Weights of a small transformer language model: no biases in attention or MLP.
Each number is 500 + 40 x the weight over the matrix's rms, rounded and kept within 0 to 999. Layers, rows and columns count from 0. Numbers have three digits each.

# layer 3 attention key, 640x640, rms 0.044, rows 558-575, columns 440-479
522596460503541483465502548512512503520447530478515549531503500455483441448530491467486563468496520494492503511453495477
364535522466480463546509498453534498566464503453473480536554528487484512524488504534410521472522531507510487489527468474
530464462528499543526490476532461525428556475563496477515510502533454519539510468519490555497548527502526430502461507502
501526513458405477521508514516521509521465564473548533535445498489468599514431528590522502468504485495510550525465503548
550496539556554472592532461483473555560467475453562546494506533456532471488468481495505487489470464495544500472484535530
441443533472482564529525459485466531468554430448459438470473534547482482511500498522505517452485485557513515544528518469
493492543516462521518478483494505585407572457474464453499472498522491459557523472525509460485502530486505484524510502485
507469500548521494507468457481483581497468463473517469515460516482488416547523433490480527468459529468480488498519528452
486539509477541506545530500414491511548412441445533540442455559440505472511503447502427457466459502522529487537569518541
445593491456529539447550544501583494585529535462441516438508505546514536523494535530511535499528467484547530525467524543
553481452499452519470533483590490516432480447566466462503497503544493492496502481532494554471490532484435497486506510423
601599488457510486544522518546607538564488505537550478457448500497426466502454525566495496556509467507473436491478478579
477472537454543566471564446487548474527508536425489505503470502477456477501438504484548434416423492422559544468494524474
623415513443444512404451563491557472499443452491488493503536415480458540427464506500504408500469530462482600524548555517
473476515495449483475475483493517510464564461571472484534522558469469444463483485451515457486505515574452502486437455482
513453504578533519469450453461525442513440502542497523485507499495563438437517551569456489529509535442469495454509483500
519470475458538558572529499515504468494497500460528507408482526481491471515490473507516424548488552518494455449475469502
459408482485445515508396500457556517512510523439453548474516465513470470559496495472435450456480576517418439574525546450
# layer 3 attention query, 640x640, rms 0.0472, rows 559-575, columns 440-479
478562506543504532510525527528541538512532484521523504532464493505513557566489514497415514466504452496530508459570519447
526427499505526474489574440431436503595508486532453609515502515478493414455477471506481496553521430507496511501510509552
414572471475380516536532528494519589490476491516528493491465490438445496486530529557445471423494475516471573558555514467
537525480525556503495473491538511521552481503507495412476484489548550510516520472521437509507500531537485467460516535525
435547458516465488535524532504550541523526506489521486473501527509494487511511544501457479539515451548482509446507507477
505517533496587466508495497468507490512553498493504509482495519516480514540484458540441499485476464539499416471495559534
566527480563590491490466477489538527502516473498532491500499491516531489607514438498480462571495517491479455485467580457
500556521529566499472558513492487491529534515462524514457529451549508529508487497525481515534460542530502440480492517504
460484501471446521491530487474548506557506500397522503448519524485449497498520599479441515466483495444534509508490555554
598439466544446560486454444491491517432508464550484465510458527493501483455512479470511459543561468508497485561441535475
491575510506471491471527502514487516500439464483527458508462510457445506473516542453502455461445522503517410458459505533
530528507482484572462504501537527526582536594459526482384441518558512496481474506484478395583512462520475520525465514498
553417457463492515480442511588597538458474495547462499455449514518463513433478463457492446424446499458515539490559508566
492564495506552503493573452512454445576499538563465467516510530484544428451484515420595467542547537528480437468472478511
535495515554553483439478505517448429586475482596454519467480495594567535477527578544479538493532537469515507488476445530
560535510500500525460542472501492486490531443484520464507481508474475471497486445493533447519486542546509448484475531463
507451508475525504524428470503515521451554539457523501502460464560464494533425474476531442510497530481499418581464496503
# layer 3 attention value, 640x640, rms 0.0402, rows 512-572, columns 440-479
472522501520443545498527498500517524546533559512508497573527549430461488537457546469489433533551521488437453553512560558
514529435543453454489522556534555435489466468492555495498482506538507471499507557505512567550512527499461534456502496488
505461551523554480527506474529488512526500517487501549444477471530559517498473497490492526502497496448524461536483470525
526501523486516514548553511550458463547517530471527476463548495508533538604549493470441561485452548518503456522509547438
445504563517595478520541510517513488453517548460547505468514427489456551447553475437539507506553417520495499431486548490
500514504527481490478393494514529530461478530542523469494509550522577466513418553561458548473459572477517461465449455390
464481462532473430525507537519489539512448535477530523487580510465457491459462461467441463459527555484499493533504578524
491534489531562478510530559495527551582512544447538530397499514472491425450567522464577535507536510531515486493493493497
581516505533517510523486463469445526522491515460477444500551479480473520507494508478491462482490490460507452450509548533
444462478507507440472477494456489519493485458511419536514490491494546435474479450556555520434519565508504525562529555511
508528473517461469528481485534460563407525504486551485551514527501501578533490450602486443527474496483535434469548531455
519518482501436462491498446514443535520491446406482499514527430538517475494541557474454504478538460496547469526536553439
530472528490439477497444467461557510509497490461414530508505489472475491559553493518620548490509462489537496509513512450
501480537553415545483488477494508548579498544462457447467463508510499470510489461527470426533566595505461485552507545589
473467551457519513510492473445400501473479506437485483613487490502468528515567495479527556487533490531548507562495531396
484522507515488468479468460478543462502507508487451528508540591522472538541521457511506510405435522494482534488512496446
487504495492505458531486424462548481543523509558533504493489497520480466523496515521486551558503529446508531486487454514
436495500488523454521502467478499525455501467461475474572527449516482524571487528552523536496517458468483515437509520481
556516447523520544462446504506453555528494547498538493479487501491524487493468449556422540530503536499518468526483530604
565492505505534540477464554516523503456504498550609558489458477451502548493488517455494505538482494460475504449499400589
460520515510463506530423447489554598470500528477502521484496396529417514546550519482475512491479455538516472473495494542
530498472496448488467481515517458463556507505431507501512480451487499478484578562486473517484531534510505439502458604460
468475500526450581429479545502472517488489546522449446516453517478487372450514528490469504602545512515475501544450508570
493447490553558575460496468510514483555506545520453506491513472523520433407559539482443507502472531566463467469478469453
504444505477472572475516487479467591526530603447531404592490450501464442473511596468504559523510447511520536533477563533
503496511503453603461484525515483533511505499532541537464434456521498545536432537503494560513527527477524446528495527507
475493442523431513496496466495426566539499483444541503475550462498461523537543576449432491508468522492484462526480504537
559476546481547610487575526493475422529492462544525517506522490458504513497459516480474484516537457555415459554493506510
545508451542443486518471477493438629514499516544456447483502532542494549522562565494471492568538547577527472533489491541
433504462467462465484530430498489446533468477533481519480529487424522457449456490543466476494500511496497539465491500402
527499501514558441532519543450478531475492487493427517555546504490524435409549483470489496484545509495431441505513478469
493466472507437489526468544467509520481509458513563465523513481450523489541508495476488533491489478530505511440509471509
514474461566542482465455495465511522528476503542531505491485484509596495443532507497459478491404511507484501424527517463
522480535490471499503495525454441476516515486516527448596518372545520461499529528516521501463507500570504472471518536489
475441484538494454524498468529536443518484430642490514491520573459567496490509479560486509583509471515476483506539482440
527499451531511522534490531493454521493479558493492479384516473477456469504533512541498504515517502547570491513522459455
500512537497514546482506526483439521447483503436491471570507416516482462521527534495516485472439485510486470559487500529
480519529437519468446513475546485497462501502564490513536506546469447574506466525499484501543475476493482487395525436522
482523492450508470510546496537484476507520466459536421498519463552527507495481481513547510549526434507528540453499561503
530501483488452481509514427476524480492483471453503525504496491542557432510418497538475531448486485465519532492528567447
515505504454493451428476502519408555497492525590503522521510496533475536486454502546504516500438474492552455497488531517
511473507509482544468455536475525464591519559511477453456481540508492531512490506448493526598543549480528468480484494505
548461467508534502427503527521476474548470517490474556535528548498529527466538491450468470506507492497471481515522564488
535496503488494469515530485498496436586514491513543524530477454475544554490464468488533541520497441496479538550449547564
490528493540459529453545445497499464602521465460526421508475505533495408584491514481388571535419526506498510479463530479
551494478565484586474511538493425423506509544491636474504445514558525525548491556554475528535553498437512445525495477518
497492445473532492513529575528468478474518475517531513500540491536566495498541429504530532463514479485547457498518509424
523511527447446497486520516504559512520530525462499524523512475437459418484521580444526501539558520505432523489490468497
426513455521460480502506443502480511475545527546533553570529530487554528519474567563510492453483489474483506465511419503
471509472452479454518458527521533468453567445520553535504557421482537522507502564542545515616412512530504452499532437488
532516489454530511463508532472535509504501564526556525532487470507520521531502596527440471491504451487515478431490513518
508463512542532546511559528479523560513493430506554475532520535489465514525477477505486500543535483521496455470509569519
457546464540498462512465570588506576529482451505541508506556503515520546524527552459491483529531398554490542422543478453
537471556439461495477514524487475476511565484479529462553502449581562587462523489515561509521471458493496512498487520483
509471535510499504573472468525466516512505514486571520457447421490505506480539496554514442547486495515504467482491435491
594554523500510448542524573538488500466522442515522506490518531498494528526619460512514505524481500512530534507461495548
504527534486492490476550530541506517545518561472431542472485559515457487525489490451521526415507469471551546461509445470
483537477501517549502421504536479567463475586541473515432477482525398505520523487496506540478534509522597496479482486535
523481518497475419505572458492480500507516494541496480537542511502443508531494506515482521577519459497479457493488554415
395570511452496483500448480505470499483512481461510447475520443548479409559453560520504513481489487423530493507521511398
483516490497509490454474479447467510531541567602477465546507438529534504435542525548515484576514449514507499491456511490
# layer 3 attention output (transposed), 640x640, rms 0.0391, rows 512-571, columns 440-479
480531531513526480473552505441437507494525504493477524445496513510545533455516517525500582488453511480470547453523511505
512506469475605507505493538528477500506450524434497486566481476452510491501431512498483476448515477529546469471472495468
504493436502442523468473557508524490443506486467509490544475479455452492464509501473510484502459509536485434526456577508
486453566493527503484424528458547498431485529507457576470548499476455517478479548535507517466567503487483560442534519515
557465551562464507462431465549530491524445443577475506549546498497502455571511532568480532477524525531514485519487440469
496513484444446493512526495478542461516551545414473487484449479486444516438515480475508471523561469486528500489505567575
479588499456474498486528498477473544433522543482523561421540441544550552450559491478532489502451497500504475450500452502
468455502436467470515498485497453522453510462549510568504545515511519481562483559552434531472480463540538511442547465480
487532469437534534417486474530512499418514492497474544479486551502503569494455484523500520474553496523508477522520479546
474484541461466516567547537498556482502586547510587492465544469497450521533546550504453480533547427470502436492499529501
492556497461493544454479558506500467543438543481466473434521502513548515486468447478486528487559518556465518532535491580
382456450457533515475462548542545490432503586489510534449486497508501557477443463519480501475482463563462464438497488553
432529521543558485487568501527494531493524502494580486502492481523498473533495467502446475513494543576487538591484485476
515522463459550520503486519567492512437522478505515439506492497557515521445480470531588511469480445528474493538479430490
467455484566522510540485540528556511501460485550480474463532478498449467440477470473456441453473487446463477490476459554
523537506498601446442487478453406457459487475489553531456411446541532519555484487452573435532521507576537495579487536556
488499462485506475483518565489489458429508509455506536504415507449446524447445499464490514446476458570469477483482598518
580505520553560534512500491507481501537484507550517514466534520482494508468451426454520465478517483489544496541497470518
469486421494457539501544517530561508520443501527432416530460518445505510443488507514444433478449493480466453501519551537
577491510508511524482519457411471510494526510478483437519481521498501434612476482496490496529481543555554521566487522455
592518557527499581498535498470471482520473513535552560589481513487513469512469403474516462555526491528478572546508435503
447529499473546524516553490500587544452532550558499455474505537497464476490449444543484472482560524537484577439530404535
485513436491457507570531500554522555553488483484437488541490557482487492431526497526505475468469494458464450488555455444
554495517497449460491553538515450557489517459492533530485547484511511557519528493507551514548487474495546545489485514477
433475501547533485475551519482507532518487490542476541414540514489531476509459450528520523446439427569505499499547491532
499544499522591490502513510491505523527507531458460401564513508473497476486451472519509454471526496514488577471509513489
484509461442557546502476575484551461429438539493451523506483537482488579412420484549507408481502449476447459557545545561
440518490506489491506455540448517526448493490514454513488420466510507540523521501536479513496427494438522515490507494458
496455475478523518533524559544564432501504522479478482465473511444524510458442470506478538501513483445490524427539557502
506474459485541453542517540541488531535536494539543546500554513499488511570554552486498533512505485449507470480484512534
473485507589501540563560484485512507495541518561533538440513496465513517498521532542481456547457443506554573530484460515
519538486460495564540521511471495459545517521534474536487533465526505502568511534522491473546527470508515519535496472475
485494475486450464503532528557514517501534535463477444498534518437459556447512506507508505525499441494515462466455455480
452514489512526571513513474531548524516489535564476488485471498440478494522485533533466561535520459465485513476489413464
545499493496459483561522490457508472543469501435517539512485488506493509463535522515504514463489497411514443518477491524
467526503406480484438466512501550485475568487504515569526513502529482524457452520480525507512531499475437492499541521577
493538507513470541463477477502515543553524510581485472517515555455482466521485532538468520488559570499526570450489421452
592532533581571529528550459483430512499479499468514434487507475511556505545501456538519517518557527500500517573484504472
443439473534549532485441450483494453559414537503503475547444499459481437545478550526455511469483527518465465484530484502
478474466500555480489504546552492520523522540528537450428516490458537550453510482505550468493443490528469504483502467544
443483516480498488505533484502548492461506534393459400471455487466491540469544482477446488558518511549491525483554560514
459459464451470407510495543552460530393536481500490463529493502506444513451495555538554443444465504491496492520507549514
429536471478479456500530488501462546479510449478512480427515518516523523490503562549520520461504508509451527426519506497
481494466576516531461476586463499522419480473499476466448448467477468494565501508449501467448471546522555512456508569487
465450419507597493519428517558530488454522566442471537526492490415477518506488544555575492525586432528480501513516528445
477502469478529523543459552543559531491461504479430474509430526507520507409434465487502445423435486519462528502507522542
454502451482477482460478503552481511532471505526488487431520520446448519453522611546461483550457475501469453448528496497
507480500519511529549551466499490523529549537518494511469486525598520485519512480513553500494438474480540522486555455450
575483480521523509514493469463470486481485511483537452451443485491524510538444420434506494533499510518540514568506513579
524464563504429532496502528425550482501525545483488540456477520467459540559468497451486488483562515529523535505493477518
517467526576516538545517483505432486558487477530476412544477533491518482491463486568506530553475515492469577507521495462
426537516465450489526499479534503474520550559494455511445497477471538532501449536542473554416447480486516502529528502474
549435537522499525517537473484462512584465469492507573473504520501529519460508480512494524468459505468445468495509500496
493473466588513528490426496503481524508453443543458519483456512514504447532477546487482534489474484484555530531521509512
542498515524514528516480529469499479521492465550422571557562553514485497519522498482483537519482528429471497540540554497
497471497463538483450506494476497503527449486510475508509505516486505462531473511531456475478498524590474446518560514480
533476463520558467489533459476433540529466450500565457511469555478583482483477449565527525524517468559469486467511529514
528500482454516471475505460505521470457537503443542540566555488503522509501491460483519492510585492546430484552518497513
496486490520559465501519468560520503471485534510465446523481470452486489428476480529493572432491555471516516431538460524
509436503465496504477479485513503459513502543571525548502500474483438432443494476533513487488488470542464555439508537581